Weights of a small GPT-style language model, trained from scratch on English Wikipedia: gated attention.
Each number is 50 + 15 x the weight over its row's rms, rounded and kept within 0 to 99. Layers, rows and columns count from 0. The size before them is the row's rms in percent of the matrix's.

# layer 2 attention query, 384x512, rms 0.0412, rows 0-106, columns 288-319
096:62 47 64 54 69 29 36 64 41 62 58 47 59 41 37 42 63 75 56 54 42 87 37 57 41 44 55 62 52 48 44 63
090:66 18 56 34 52 19 60 58 38 64 72 57 59 26 50 61 41 74 56 25 48 63 42 56 51 48 40 49 63 38 45 66
105:49 45 63 18 41 27 53 47 57 68 41 41 66 24 34 73 46 47 36 70 58 25 62 78 61 43 34 54 77 54 16 48
083:87 45 39 38 38 60 48 29 67 51 66 20 32 58 55 56 65 36 46 54 54 71 55 44 51 79 60 67 49 37 64 66
080:44 57 47 66 59 62 60 50 56 38 51 35 28 53 66 46 48 64 79 26 32 49 35 46 64 63 45 55 50 51 54 69
096:42 58 18 75 47 66 60 53 59 36 48 62 52 92 65 49 45 35 23 45 56 40 63 40 45 47 58 24 18 33 37 64
099:68 64 46 94 58 54 42 54 55 53 50 29 54 51 40 27 31 52 58 63 51 50 43 09 27 64 63 21 17 50 55 32
097:29 68 59 55 79 56 45 24 57 73 79 52 41 34 60 34 73 55 66 45 64 58 47 29 24 33 47 41 68 50 61 14
088:50 32 36 59 32 43 30 58 47 28 54 55 49 65 34 41 51 54 38 92 55 57 53 47 83 38 70 62 55 51 48 61
097:53 49 62 28 71 39 52 53 37 56 39 30 78 45 39 35 56 71 47 43 35 43 55 68 27 65 27 97 53 47 53 71
102:53 44 71 50 32 35 49 40 36 63 35 54 60 37 38 57 33 44 31 76 42 40 37 46 64 55 31 55 47 63 21 59
096:40 58 57 74 66 57 37 58 53 55 18 31 38 71 53 34 35 60 24 46 40 36 34 30 61 39 32 89 53 24 53 42
105:40 61 35 22 54 45 75 52 44 59 73 40 42 73 46 45 53 52 72 00 56 70 56 53 53 55 37 61 66 49 44 68
106:52 54 42 64 42 65 55 70 33 26 44 30 62 31 45 64 27 32 40 29 38 41 53 41 64 51 81 24 37 43 32 45
119:71 44 61 68 41 60 70 38 38 40 84 50 51 44 31 39 59 73 67 24 43 56 74 31 31 42 56 37 54 46 61 47
098:17 74 57 45 41 39 46 55 48 54 62 39 34 55 32 69 56 60 52 69 65 49 46 30 23 66 54 45 39 68 48 28
120:70 66 48 17 21 65 45 54 46 48 55 45 62 44 52 54 41 48 56 47 42 61 53 51 47 65 22 55 22 66 53 62
116:68 58 81 52 17 47 49 45 63 50 42 68 52 50 35 74 38 48 49 52 50 35 51 50 43 33 58 60 66 64 24 35
122:56 18 63 36 32 26 51 44 50 28 38 38 54 41 24 71 57 61 44 50 60 76 51 68 75 42 70 55 60 50 55 38
110:47 30 57 60 35 23 25 55 69 29 58 28 57 59 44 72 38 58 62 65 58 35 28 27 28 52 79 53 45 42 19 46
104:60 54 60 36 28 30 54 60 73 65 50 49 64 61 91 72 50 42 29 55 76 62 66 59 42 60 51 23 76 54 43 64
102:54 45 52 82 67 42 65 57 87 10 50 52 69 57 53 51 58 51 29 58 47 62 48 57 20 52 50 30 16 46 36 68
100:52 45 82 72 31 46 56 62 57 43 46 66 85 28 24 43 50 63 24 58 52 36 63 52 57 46 82 48 71 26 37 24
105:51 65 82 55 36 42 59 43 68 38 30 23 89 37 56 75 53 49 43 29 44 54 61 44 63 65 54 30 55 34 81 41
109:53 65 64 58 53 51 46 67 75 68 42 53 52 55 59 39 33 65 69 44 36 42 47 42 30 59 35 59 63 39 68 44
116:56 65 71 39 71 49 48 37 49 66 37 49 51 53 77 41 63 48 33 40 57 58 34 44 60 30 32 79 63 57 58 72
110:65 50 61 49 47 56 58 47 38 63 58 57 67 63 19 55 59 36 60 61 35 35 69 71 52 30 38 38 63 47 73 41
107:64 52 42 67 40 38 56 48 52 56 54 23 83 53 52 40 63 44 48 31 61 41 15 40 32 37 81 41 68 73 71 70
099:54 69 70 58 61 48 55 52 75 58 54 39 29 63 55 54 78 59 54 64 60 21 55 40 34 49 45 39 46 33 54 65
113:36 57 30 32 61 45 49 60 38 69 39 53 43 28 53 61 41 36 62 65 46 45 43 91 57 63 66 61 27 49 82 49
117:60 62 53 46 42 51 37 54 54 32 57 56 38 37 74 54 57 27 60 47 52 55 63 33 41 35 29 48 34 64 54 18
107:31 39 65 61 40 50 75 41 53 55 34 60 55 69 18 57 29 30 56 79 40 46 50 55 56 43 74 54 30 22 00 30
117:37 13 32 37 29 43 50 54 42 40 78 35 51 76 53 69 52 43 57 66 60 59 49 57 53 51 58 48 44 70 68 47
099:55 39 37 60 25 54 81 59 69 50 82 55 41 28 54 39 28 61 40 33 35 85 39 64 63 41 83 56 32 62 48 65
101:36 23 49 32 59 48 53 37 46 44 55 54 41 54 69 41 49 14 75 65 43 45 92 34 83 42 22 66 58 65 55 33
122:52 74 35 83 52 51 47 57 59 43 43 77 41 69 62 42 36 56 33 51 52 30 57 46 61 40 70 39 55 59 59 37
107:40 76 44 51 50 51 28 43 53 78 76 65 82 54 50 47 51 54 46 75 48 65 60 36 28 32 41 36 68 16 56 47
112:46 41 50 42 48 45 54 31 53 59 78 47 33 53 38 37 61 61 36 86 37 26 62 54 49 65 36 37 89 46 46 36
111:50 35 38 72 42 35 15 51 44 48 66 50 23 59 73 36 31 70 60 63 71 49 45 19 66 49 56 29 56 49 38 43
106:67 37 63 68 27 46 46 41 76 50 33 59 54 46 37 48 44 60 45 49 54 14 19 49 64 58 36 82 64 59 46 63
103:57 56 42 39 50 52 55 21 54 37 35 55 45 64 51 43 37 84 82 66 61 33 58 56 64 49 45 82 59 69 42 38
103:39 46 24 29 61 69 35 42 50 17 42 47 57 68 47 36 41 37 52 20 41 56 43 45 27 73 45 60 47 64 38 71
107:58 45 45 46 20 25 45 31 56 10 57 45 88 42 44 89 54 63 72 35 69 53 47 43 22 43 54 52 15 70 49 57
106:34 70 89 15 66 70 29 38 53 50 38 55 55 54 55 85 53 89 57 56 55 37 73 51 39 58 33 48 47 66 50 51
107:41 45 44 44 49 32 61 38 56 51 50 39 63 77 36 36 53 50 39 24 65 50 47 55 51 66 33 30 41 60 71 43
097:51 54 57 52 35 52 48 41 47 46 53 52 15 70 47 67 55 60 56 35 57 76 59 36 44 40 37 52 68 68 58 52
104:27 65 63 62 72 55 32 55 35 39 67 32 36 61 30 56 28 11 58 75 52 63 79 17 35 75 48 63 32 45 70 21
106:36 73 54 60 75 45 59 37 46 18 51 69 65 30 41 15 69 52 43 44 32 32 45 60 49 42 45 48 46 30 46 40
111:58 53 37 72 42 65 30 33 21 74 72 45 35 47 43 19 76 25 54 75 68 75 32 54 30 57 59 36 31 66 73 54
098:79 37 08 65 47 45 55 52 40 64 44 57 36 64 42 64 58 59 43 65 63 42 57 42 64 61 39 52 67 50 57 50
109:46 58 68 46 64 59 22 56 45 49 41 75 38 59 54 31 30 39 56 44 43 34 50 46 50 67 62 18 53 74 64 58
104:73 56 63 61 52 51 43 66 47 32 52 64 48 40 67 41 57 70 19 71 63 55 58 72 48 57 48 43 59 42 58 34
103:41 44 41 58 37 60 33 56 44 66 66 43 61 57 23 51 47 21 39 59 60 53 81 22 43 45 41 32 50 54 30 55
115:65 12 35 30 74 58 55 71 33 52 67 38 49 39 70 55 62 54 58 69 75 49 54 56 78 75 32 36 57 51 41 50
108:50 38 62 71 46 50 78 62 51 35 24 34 46 52 36 62 60 47 48 31 67 60 62 69 65 83 52 41 45 55 54 55
106:41 54 33 37 41 59 51 87 45 36 44 34 46 56 50 55 69 52 69 71 50 56 68 38 49 43 47 50 30 49 60 46
099:52 50 54 63 52 22 54 45 49 64 75 47 57 61 60 38 21 62 31 24 48 81 53 49 63 36 45 36 45 71 27 70
099:63 56 48 60 55 57 46 65 41 38 66 44 47 38 38 54 42 71 53 51 49 30 40 46 62 57 59 24 45 15 44 66
110:33 20 53 58 35 18 58 53 55 35 47 43 82 68 65 47 47 59 67 40 58 73 43 36 74 19 28 61 73 52 74 54
111:37 65 77 47 85 21 33 67 38 28 68 66 53 89 54 37 67 54 44 44 48 13 61 60 55 17 31 59 45 59 77 32
109:45 51 45 67 85 81 47 44 74 34 42 81 62 53 27 55 51 48 41 84 44 40 20 41 64 85 38 52 36 50 38 39
105:54 20 73 70 64 53 40 68 46 65 35 66 56 46 50 54 46 39 48 45 39 22 80 74 49 42 69 54 74 54 54 64
101:54 41 58 61 37 56 70 61 52 54 47 40 57 31 59 86 31 44 60 55 80 51 39 43 67 59 63 52 49 30 57 40
102:60 41 21 49 70 63 52 42 60 74 39 48 21 58 72 54 53 59 39 28 63 27 63 11 45 51 72 41 75 36 60 62
105:53 62 72 64 28 48 50 76 59 62 40 66 66 40 29 72 58 42 72 51 54 56 54 45 51 61 51 58 68 58 65 30
099:48 65 75 69 49 25 61 70 60 28 28 53 48 63 39 23 62 58 64 52 65 47 45 46 43 30 58 21 43 42 68 59
111:31 64 60 46 53 59 39 70 47 50 49 72 48 68 48 50 83 61 61 64 55 67 67 22 30 67 50 25 53 45 66 15
101:50 57 61 53 56 47 51 25 45 82 48 75 42 60 59 34 39 26 66 50 62 57 47 54 54 41 75 29 59 27 80 58
099:54 52 63 65 51 40 39 59 59 40 20 49 53 59 49 15 78 58 51 57 51 48 42 52 57 55 43 41 29 47 33 60
110:28 50 56 09 36 67 39 39 39 60 53 51 46 47 44 59 46 65 57 63 53 51 48 47 75 40 59 71 60 63 45 40
104:38 34 44 38 45 70 54 62 56 26 52 28 46 60 74 62 57 77 47 50 68 44 65 45 38 55 43 41 46 48 62 37
106:45 57 50 43 44 45 68 43 41 41 57 34 57 65 30 58 60 18 29 36 50 20 31 64 38 46 76 60 61 38 46 45
103:47 59 75 59 58 16 38 57 33 57 88 65 53 78 40 40 60 55 70 85 36 52 71 39 45 73 66 37 41 45 77 71
112:64 54 48 58 57 55 68 47 62 59 49 39 78 54 44 61 51 42 53 52 51 53 48 79 89 54 69 54 38 49 48 14
109:48 51 57 65 36 20 26 66 25 52 29 66 70 48 47 40 55 58 72 56 42 38 47 69 58 55 69 55 36 48 56 33
102:43 57 61 37 55 56 66 71 35 56 48 57 62 46 43 33 55 61 71 48 55 59 47 44 21 68 23 61 63 59 59 60
101:42 58 47 46 41 39 19 45 58 46 46 65 50 49 64 41 28 59 67 55 45 52 27 46 47 41 31 40 38 56 46 33
103:57 68 38 48 54 51 51 41 26 53 29 66 64 70 60 41 66 49 77 62 60 43 23 44 50 55 26 69 46 55 79 17
098:22 26 67 54 55 42 57 46 61 56 57 47 81 47 80 54 55 55 26 59 44 39 52 18 69 17 75 54 61 32 40 38
106:55 62 59 84 62 71 64 37 39 49 87 48 31 41 62 31 43 61 49 36 44 77 63 38 47 66 70 51 64 45 53 42
106:72 41 25 36 52 51 50 39 57 36 76 40 37 35 42 35 72 67 46 52 22 27 49 54 64 57 26 62 39 43 49 37
104:57 44 67 29 25 45 37 56 57 58 32 37 57 50 49 61 41 33 86 53 21 47 37 50 56 77 50 62 66 51 17 51
104:46 44 56 52 31 34 37 34 88 57 32 50 67 55 58 70 62 26 44 41 76 43 54 44 38 31 70 43 48 48 73 46
103:46 44 25 49 53 63 41 28 45 64 74 70 47 44 51 45 34 11 59 72 44 45 33 68 50 47 48 43 26 46 61 47
106:62 28 47 50 32 53 58 46 71 50 71 23 65 57 47 41 51 55 65 47 47 61 73 90 37 41 40 26 36 50 44 72
100:26 56 69 55 44 51 67 65 35 68 44 55 70 28 55 60 41 36 23 64 60 70 54 40 60 35 43 34 47 50 18 34
099:23 70 58 63 61 32 72 47 37 50 39 50 50 57 43 52 62 52 58 72 73 44 50 50 35 54 55 37 31 29 71 46
106:35 31 50 26 57 32 63 57 69 37 27 43 52 60 44 50 69 39 38 31 64 66 21 51 18 25 41 65 29 51 67 46
101:54 53 74 46 40 47 81 56 56 57 61 58 35 81 50 38 59 58 75 44 45 43 60 33 51 41 58 40 40 45 53 54
100:85 26 48 77 44 60 85 57 30 54 27 41 85 49 67 77 33 72 31 56 40 35 55 59 49 59 49 75 21 49 39 69
109:55 58 52 61 61 49 71 40 63 52 44 13 78 38 57 33 49 17 47 38 34 70 37 56 46 45 43 66 73 73 48 58
096:61 46 40 28 63 57 50 49 15 45 37 68 80 67 41 40 83 75 30 80 58 61 71 35 64 62 21 40 27 51 63 50
100:50 40 51 54 57 81 52 47 38 51 48 28 66 51 67 60 68 73 41 53 63 38 35 62 48 61 46 60 51 41 66 69
105:22 70 41 47 71 43 45 44 35 32 57 49 40 39 61 41 46 69 77 70 79 67 49 37 38 75 65 33 35 84 75 34
110:75 44 50 45 58 46 33 59 80 44 73 51 62 56 87 46 51 46 66 72 59 48 35 51 41 46 40 55 71 56 39 56
096:53 55 53 37 40 54 86 62 35 71 47 50 42 58 63 84 28 41 35 18 55 32 41 44 66 66 47 51 39 56 20 29
105:67 66 45 52 80 76 47 57 35 56 35 22 79 67 56 37 60 57 61 63 48 79 44 49 47 30 58 30 31 44 42 46
109:60 42 56 26 47 50 48 46 52 44 41 33 62 51 62 52 50 44 41 67 35 30 39 54 77 15 23 18 65 64 46 32
110:42 49 07 67 59 56 31 33 51 45 46 32 55 77 67 58 32 42 44 36 72 44 83 44 41 52 61 62 58 55 51 37
104:56 43 58 46 53 67 48 37 27 44 58 56 31 44 44 62 15 65 63 58 43 75 47 51 52 79 73 54 55 52 46 44
102:46 38 53 46 43 48 79 29 54 38 52 30 25 49 34 49 30 56 19 43 39 21 26 68 80 18 51 51 36 67 71 68
096:54 39 30 41 51 62 64 75 71 38 59 35 37 53 67 36 41 55 13 80 26 47 53 49 41 51 52 36 41 59 54 65
103:48 37 28 74 71 62 31 84 33 33 46 39 45 49 63 33 66 64 46 53 49 53 36 42 51 60 52 36 19 44 56 37
104:27 34 61 61 53 49 54 38 58 51 73 45 49 65 50 59 44 61 52 57 63 32 70 20 63 55 30 56 39 77 55 52
114:51 35 29 46 73 60 76 62 49 37 48 44 45 65 68 31 35 32 35 35 42 26 65 49 66 48 53 47 34 40 52 33
100:53 41 46 63 32 61 34 45 50 43 57 33 74 55 44 61 50 51 37 65 68 39 51 43 53 71 21 28 69 58 58 40
103:67 38 43 48 57 51 25 38 47 55 53 65 67 46 73 21 54 35 29 48 61 45 30 44 22 52 31 66 62 53 63 48
# layer 2 attention key, 384x512, rms 0.0383, rows 0-106, columns 288-319
105:52 65 38 75 27 47 31 46 53 57 50 59 54 34 51 45 47 28 44 40 54 40 42 72 67 32 45 60 86 47 74 47
097:43 71 68 67 58 79 71 53 46 35 52 42 37 58 48 63 35 44 38 40 57 49 48 41 29 49 38 31 58 48 37 43
092:41 73 51 52 43 42 77 47 21 20 45 62 54 45 16 41 50 37 36 73 76 50 28 60 39 69 53 45 48 35 42 53
097:26 38 61 58 61 44 49 39 56 61 44 67 64 35 53 80 44 50 67 81 41 08 34 43 62 44 92 53 46 57 47 34
091:20 64 59 51 43 26 53 56 69 71 65 59 59 49 48 62 42 37 59 77 41 13 56 54 86 68 64 54 34 68 75 45
096:40 37 40 51 31 57 38 22 46 80 39 46 46 50 65 35 39 61 77 55 40 45 48 23 94 49 61 47 49 46 58 44
101:61 50 40 38 58 59 38 43 62 69 61 52 31 55 79 77 53 30 64 21 45 36 46 39 48 60 59 37 57 57 52 46
095:66 52 44 53 77 52 31 51 47 40 56 50 34 64 17 45 66 34 48 42 54 48 58 46 36 45 25 44 71 39 40 76
107:59 26 53 53 59 67 39 36 31 75 33 52 28 52 66 54 52 24 54 27 78 66 38 31 20 29 42 24 58 47 67 29
105:40 50 47 60 35 49 62 59 39 43 51 70 31 46 45 49 41 61 60 47 57 47 52 45 26 47 32 23 60 49 46 57
097:69 39 50 56 43 64 70 30 34 65 21 80 49 64 52 58 56 31 69 47 56 66 66 49 46 61 57 47 48 39 76 40
113:38 33 29 21 34 24 51 49 56 39 38 33 59 38 56 62 31 52 60 63 67 55 63 28 70 68 75 45 53 43 45 60
109:47 60 49 34 44 50 48 52 67 50 44 69 56 30 65 62 43 29 48 47 30 21 63 73 48 42 40 57 36 68 49 49
111:56 55 26 43 68 58 67 33 62 78 61 69 31 50 90 39 33 38 81 62 48 31 71 52 49 59 70 70 14 64 74 46
113:50 66 29 47 71 43 60 53 68 70 65 58 46 58 68 52 73 29 35 24 45 47 64 67 24 45 54 08 29 53 40 64
117:45 27 51 45 78 57 66 39 57 55 42 22 72 80 39 37 51 31 58 56 56 59 56 42 31 58 59 46 58 58 63 32
126:43 38 28 26 61 57 83 32 36 51 43 55 67 51 29 58 62 45 59 43 27 67 64 59 79 67 55 83 61 74 56 34
107:50 57 48 58 34 63 53 33 37 44 75 40 45 72 37 47 57 60 56 37 38 41 24 33 78 68 54 71 74 41 72 79
121:63 57 45 59 49 46 68 70 56 35 32 63 72 40 73 40 53 46 59 56 57 72 59 45 75 71 68 51 72 24 57 64
121:55 65 43 64 61 58 54 64 42 33 40 43 71 63 40 43 56 59 05 46 48 37 31 35 27 38 73 52 59 72 47 37
110:55 56 44 32 54 51 25 47 51 45 47 43 48 29 61 46 59 30 40 43 56 72 51 58 51 53 56 50 38 33 31 60
118:40 33 93 82 22 31 76 53 39 58 79 50 39 52 39 42 66 58 25 41 65 53 47 57 21 33 55 40 85 21 39 62
116:32 46 53 44 37 34 52 54 43 49 65 47 55 57 41 39 55 37 46 46 27 51 26 42 33 21 73 28 60 62 28 66
119:63 35 65 61 38 54 69 31 42 41 39 84 46 45 26 49 49 50 49 59 72 50 56 52 58 40 53 60 61 57 37 56
126:40 28 51 78 32 59 72 87 41 49 62 38 31 43 52 69 42 53 56 28 49 54 38 38 39 42 61 46 38 49 54 52
119:42 48 14 23 49 73 50 26 43 34 39 42 74 30 29 61 59 52 56 72 58 68 75 32 91 80 34 35 61 37 45 49
120:66 75 45 47 29 48 65 40 43 29 37 42 71 53 54 49 49 55 43 35 67 59 32 65 40 56 27 68 59 71 34 82
121:25 43 56 36 22 34 44 57 57 63 72 30 29 31 73 73 44 48 11 41 46 33 46 58 30 29 51 37 51 33 29 43
119:56 52 44 52 28 67 45 57 51 28 51 55 34 43 58 14 53 30 31 38 51 38 66 61 51 62 66 62 61 69 51 53
163:58 53 42 57 44 64 39 54 80 36 28 44 81 45 46 57 53 44 53 40 62 43 63 64 72 58 57 56 58 40 51 68
132:58 45 59 48 29 44 68 64 73 45 18 61 29 23 55 48 42 46 26 43 31 47 50 61 50 48 50 29 63 47 25 46
117:32 18 36 30 61 48 45 82 52 50 47 39 43 44 49 61 69 59 42 68 44 53 45 56 38 49 42 59 72 58 53 25
143:31 50 61 50 59 36 20 55 09 76 35 47 21 42 57 43 49 44 52 42 49 64 60 38 41 77 39 18 71 67 45 38
105:48 51 67 47 66 46 19 64 32 34 35 30 30 21 72 54 25 54 78 63 41 38 65 55 52 62 52 31 51 54 96 25
120:39 54 61 41 22 41 64 41 74 65 52 51 62 50 64 54 46 55 27 62 58 78 13 69 58 36 49 44 38 41 26 72
131:15 22 43 68 68 50 46 67 26 79 63 47 25 35 51 42 32 65 55 46 45 52 56 49 32 45 44 41 44 36 40 29
111:62 33 39 45 24 33 47 46 53 75 66 62 74 64 59 64 57 75 25 71 60 41 30 54 31 45 60 38 30 59 59 69
127:30 56 55 47 62 43 46 69 29 71 64 23 26 32 35 57 56 47 63 27 27 59 38 33 65 56 41 31 64 74 44 28
128:32 63 51 64 53 40 25 77 67 63 85 28 46 32 54 44 54 45 65 49 42 44 63 45 65 62 49 31 52 38 49 25
115:84 76 36 93 57 81 65 64 46 58 37 26 62 49 90 40 69 63 66 26 43 44 73 60 47 39 40 33 34 34 48 56
119:84 25 31 58 39 37 54 57 53 53 29 72 39 43 50 40 39 43 54 61 55 40 58 55 37 53 51 51 58 16 54 66
107:37 60 55 71 37 50 33 64 46 68 91 59 59 78 45 42 62 69 34 43 34 41 64 48 40 64 57 70 39 68 37 59
111:45 30 62 45 52 59 46 37 65 51 66 26 34 52 17 73 61 67 40 60 63 55 54 52 53 54 39 58 73 53 54 59
109:52 17 42 50 29 26 38 65 28 64 44 40 40 39 52 57 35 58 39 49 73 57 42 52 53 50 47 67 27 52 59 50
108:75 49 36 53 46 37 70 62 35 59 35 46 71 48 67 68 73 68 20 41 61 58 48 54 36 46 59 25 40 81 16 56
109:61 48 53 54 69 89 43 63 57 57 20 82 55 29 53 46 57 59 68 51 54 51 48 64 66 65 90 41 58 71 46 33
121:21 16 55 48 70 52 54 49 47 42 58 58 20 14 33 63 52 25 63 35 40 44 60 36 41 39 27 50 59 37 51 49
119:39 33 63 49 36 19 54 37 35 55 52 63 59 42 47 40 62 58 58 28 84 60 42 84 46 59 43 37 76 25 59 38
115:39 57 44 53 68 50 72 56 38 38 74 56 32 45 51 41 44 32 60 36 54 46 60 38 60 63 62 59 40 48 66 38
107:47 45 53 47 20 82 51 74 54 53 47 56 73 46 50 71 43 49 41 23 24 26 33 40 20 34 62 42 46 54 50 22
114:63 30 50 60 24 60 34 57 35 37 45 22 40 62 72 52 56 41 73 23 59 44 82 33 10 27 33 45 42 74 39 45
113:41 75 36 50 47 41 61 61 55 47 57 48 42 73 65 52 45 47 52 31 48 45 30 45 60 59 20 57 32 60 59 41
111:50 59 38 70 56 71 39 62 49 53 35 32 32 57 55 38 49 59 51 38 38 62 23 49 73 65 65 44 57 58 52 54
126:68 71 50 65 52 63 57 48 70 54 53 50 71 72 55 72 49 55 52 56 58 32 57 61 35 33 25 45 41 65 50 61
116:22 40 51 56 73 78 23 48 22 53 27 83 52 62 87 57 28 88 66 66 47 43 77 51 32 25 16 53 38 43 73 40
102:64 33 60 44 67 44 61 39 68 70 28 69 37 60 58 64 63 49 64 49 55 50 49 37 65 43 15 53 87 41 41 86
103:38 40 39 36 32 58 41 53 50 31 47 30 66 56 42 51 55 25 57 82 39 54 71 20 58 58 42 60 44 48 47 34
106:43 41 28 29 70 52 35 70 57 67 62 31 47 66 51 31 56 63 49 44 35 61 63 49 66 46 36 69 57 57 54 25
104:63 65 23 41 52 52 42 63 52 61 28 75 34 44 57 47 56 59 03 63 44 54 33 67 29 57 44 44 46 81 48 47
115:67 63 48 24 49 53 41 58 48 56 42 35 46 88 71 43 57 57 35 56 41 48 55 56 62 62 54 39 27 62 60 51
121:67 23 62 46 38 47 55 31 36 69 38 29 44 36 45 57 56 69 33 48 72 50 48 58 58 48 52 49 51 38 43 41
112:22 57 65 27 69 54 60 59 57 41 53 61 66 52 47 25 23 53 44 43 52 50 40 42 54 57 42 27 43 29 69 56
119:63 41 63 50 86 33 50 48 41 67 85 56 40 19 32 47 73 63 56 44 24 51 62 32 39 63 14 42 79 53 60 32
113:60 64 49 34 45 48 62 38 54 34 83 63 39 51 53 49 41 56 61 66 51 62 29 26 43 42 42 24 62 45 59 54
114:39 60 50 55 45 76 36 65 42 26 70 21 40 18 55 48 39 65 46 39 13 49 68 56 36 49 56 37 49 41 60 37
120:53 53 44 59 72 33 17 71 35 93 23 47 55 27 70 27 60 67 65 57 43 60 58 41 33 71 42 45 83 65 37 04
111:30 49 76 35 52 55 62 53 59 47 53 39 78 26 52 75 55 52 55 59 75 45 42 90 47 49 64 25 52 68 31 34
110:48 35 69 64 53 58 61 60 61 37 25 51 58 54 44 48 69 43 59 04 59 33 70 64 38 47 67 53 31 50 21 41
110:89 55 59 28 45 72 51 40 64 64 56 53 23 32 50 66 43 46 50 43 52 43 23 34 58 35 44 65 38 28 67 52
124:28 64 66 36 34 75 72 29 51 68 43 51 49 56 40 62 27 63 16 54 62 42 43 46 55 58 32 66 40 64 61 40
108:73 32 54 75 57 52 29 47 65 64 20 49 27 59 60 41 73 71 73 38 48 36 57 18 61 85 46 54 40 56 36 52
116:45 25 78 34 45 75 50 28 32 31 64 64 09 61 39 57 29 60 78 59 28 56 38 40 50 45 35 25 48 51 55 64
110:36 99 59 47 74 98 56 59 36 44 52 34 24 43 56 45 58 31 52 20 40 49 46 62 34 49 47 34 48 52 37 49
115:41 74 91 41 34 28 10 30 57 57 64 41 40 43 52 40 38 44 30 49 61 71 49 40 50 50 45 77 61 50 49 60
107:25 40 53 69 52 53 43 36 36 73 43 40 35 37 36 42 58 46 64 81 47 65 58 52 33 49 64 61 76 33 27 43
104:39 51 63 42 46 54 55 50 51 57 37 53 65 63 50 77 54 38 08 23 42 51 49 42 51 40 38 45 26 56 50 71
108:60 68 52 86 39 29 61 59 67 77 64 42 54 57 62 30 73 31 66 55 47 73 60 24 18 52 59 62 34 44 55 25
118:52 51 46 42 71 31 42 47 55 52 67 37 13 11 36 26 66 29 50 52 25 69 51 49 31 91 68 51 61 57 57 51
106:56 71 52 27 33 46 45 67 28 53 45 34 54 52 70 61 63 30 68 12 60 50 57 75 43 31 32 46 23 26 46 72
116:44 47 70 33 71 32 39 59 33 52 39 57 44 84 65 32 77 61 81 40 35 52 32 42 47 53 22 49 59 53 56 60
114:38 53 64 46 51 42 38 43 52 47 80 58 63 68 33 48 42 48 60 49 43 41 36 35 27 65 26 43 46 58 59 59
110:69 62 37 38 57 85 93 62 44 64 20 56 68 33 78 64 63 57 49 58 54 40 50 72 44 54 34 55 57 48 60 53
111:49 78 49 56 56 47 52 51 72 32 30 68 56 33 45 34 46 63 45 65 54 35 72 52 67 28 61 52 43 80 63 55
111:75 41 48 44 33 38 56 38 52 40 50 37 48 71 59 43 18 77 48 33 52 81 31 65 80 50 54 67 50 53 57 50
111:19 37 67 54 42 47 55 51 60 36 31 34 46 43 37 45 09 49 35 55 69 80 27 30 77 33 61 22 62 63 53 49
114:32 34 63 35 74 39 49 28 60 47 80 47 27 46 69 50 64 56 64 49 43 68 49 74 81 53 67 74 45 50 39 37
108:61 53 29 30 81 46 56 63 42 47 46 75 69 42 22 47 46 52 36 48 82 30 21 47 37 30 57 61 61 60 53 21
111:79 58 11 51 58 61 42 56 30 26 28 64 89 52 53 67 53 42 45 52 62 37 65 61 62 41 62 47 73 61 60 66
104:41 62 42 54 84 39 52 40 53 61 46 52 27 69 52 46 55 35 50 28 47 55 37 35 29 55 55 60 29 69 59 40
111:31 24 48 41 26 59 49 35 53 62 33 57 67 61 70 72 53 47 52 52 70 39 14 62 36 60 46 61 59 39 26 80
113:32 62 91 47 24 47 43 25 28 58 59 79 52 67 78 58 37 51 45 45 27 47 48 57 35 35 35 38 19 49 53 38
113:49 36 61 68 33 58 49 58 34 67 78 37 44 52 37 69 53 59 25 46 53 32 84 59 63 44 52 52 87 57 36 18
109:40 25 65 15 67 61 30 43 65 26 72 29 64 68 37 42 40 52 75 30 76 51 61 53 35 56 77 39 17 28 38 59
113:48 39 49 44 51 37 36 56 51 42 76 60 32 38 53 69 47 62 30 18 37 65 57 40 55 56 42 38 41 62 44 18
115:51 56 52 57 29 58 42 18 62 69 56 14 38 50 23 59 53 63 27 55 61 66 25 70 54 58 33 41 43 70 53 67
103:13 52 64 66 39 37 36 51 28 43 55 51 44 41 67 96 43 79 46 51 51 41 34 25 53 59 67 40 64 48 35 62
106:66 55 37 66 55 46 80 43 57 35 47 76 50 42 69 48 54 37 44 46 15 20 80 58 49 75 62 09 46 46 83 40
113:24 66 49 48 64 27 57 29 51 35 71 51 45 57 38 52 60 43 62 51 51 25 46 52 58 60 41 31 13 59 61 61
119:53 35 39 35 44 40 64 55 52 51 45 32 39 39 28 65 69 43 30 55 30 39 43 50 58 47 58 43 64 45 31 53
108:34 64 29 70 45 44 24 44 57 39 75 43 80 77 45 68 15 65 57 39 36 38 75 52 72 35 50 74 37 50 59 47
106:60 69 45 42 72 65 30 57 54 45 35 46 81 55 22 29 69 40 46 50 41 42 60 38 55 53 31 39 60 42 42 34
106:36 45 45 62 52 03 26 14 39 57 54 46 47 43 62 42 36 32 69 37 44 34 67 40 45 53 35 36 63 35 51 36
100:59 60 53 55 55 59 49 48 57 47 58 43 57 61 43 35 62 76 50 37 66 60 48 82 34 63 49 54 56 19 58 89
110:38 55 29 28 57 41 55 40 69 48 77 73 61 78 33 38 41 58 56 50 74 82 31 45 56 40 53 39 31 47 59 47
114:33 68 80 37 60 45 45 29 73 43 49 51 66 57 62 67 52 19 61 42 50 37 58 48 38 66 53 63 50 54 42 67
105:37 42 51 60 40 44 42 45 60 51 27 45 43 34 51 51 60 47 11 41 60 52 56 87 43 41 43 48 58 53 55 36
112:40 77 79 60 44 30 64 69 44 80 32 41 24 87 46 42 69 64 56 40 53 40 52 24 89 35 44 43 55 47 53 71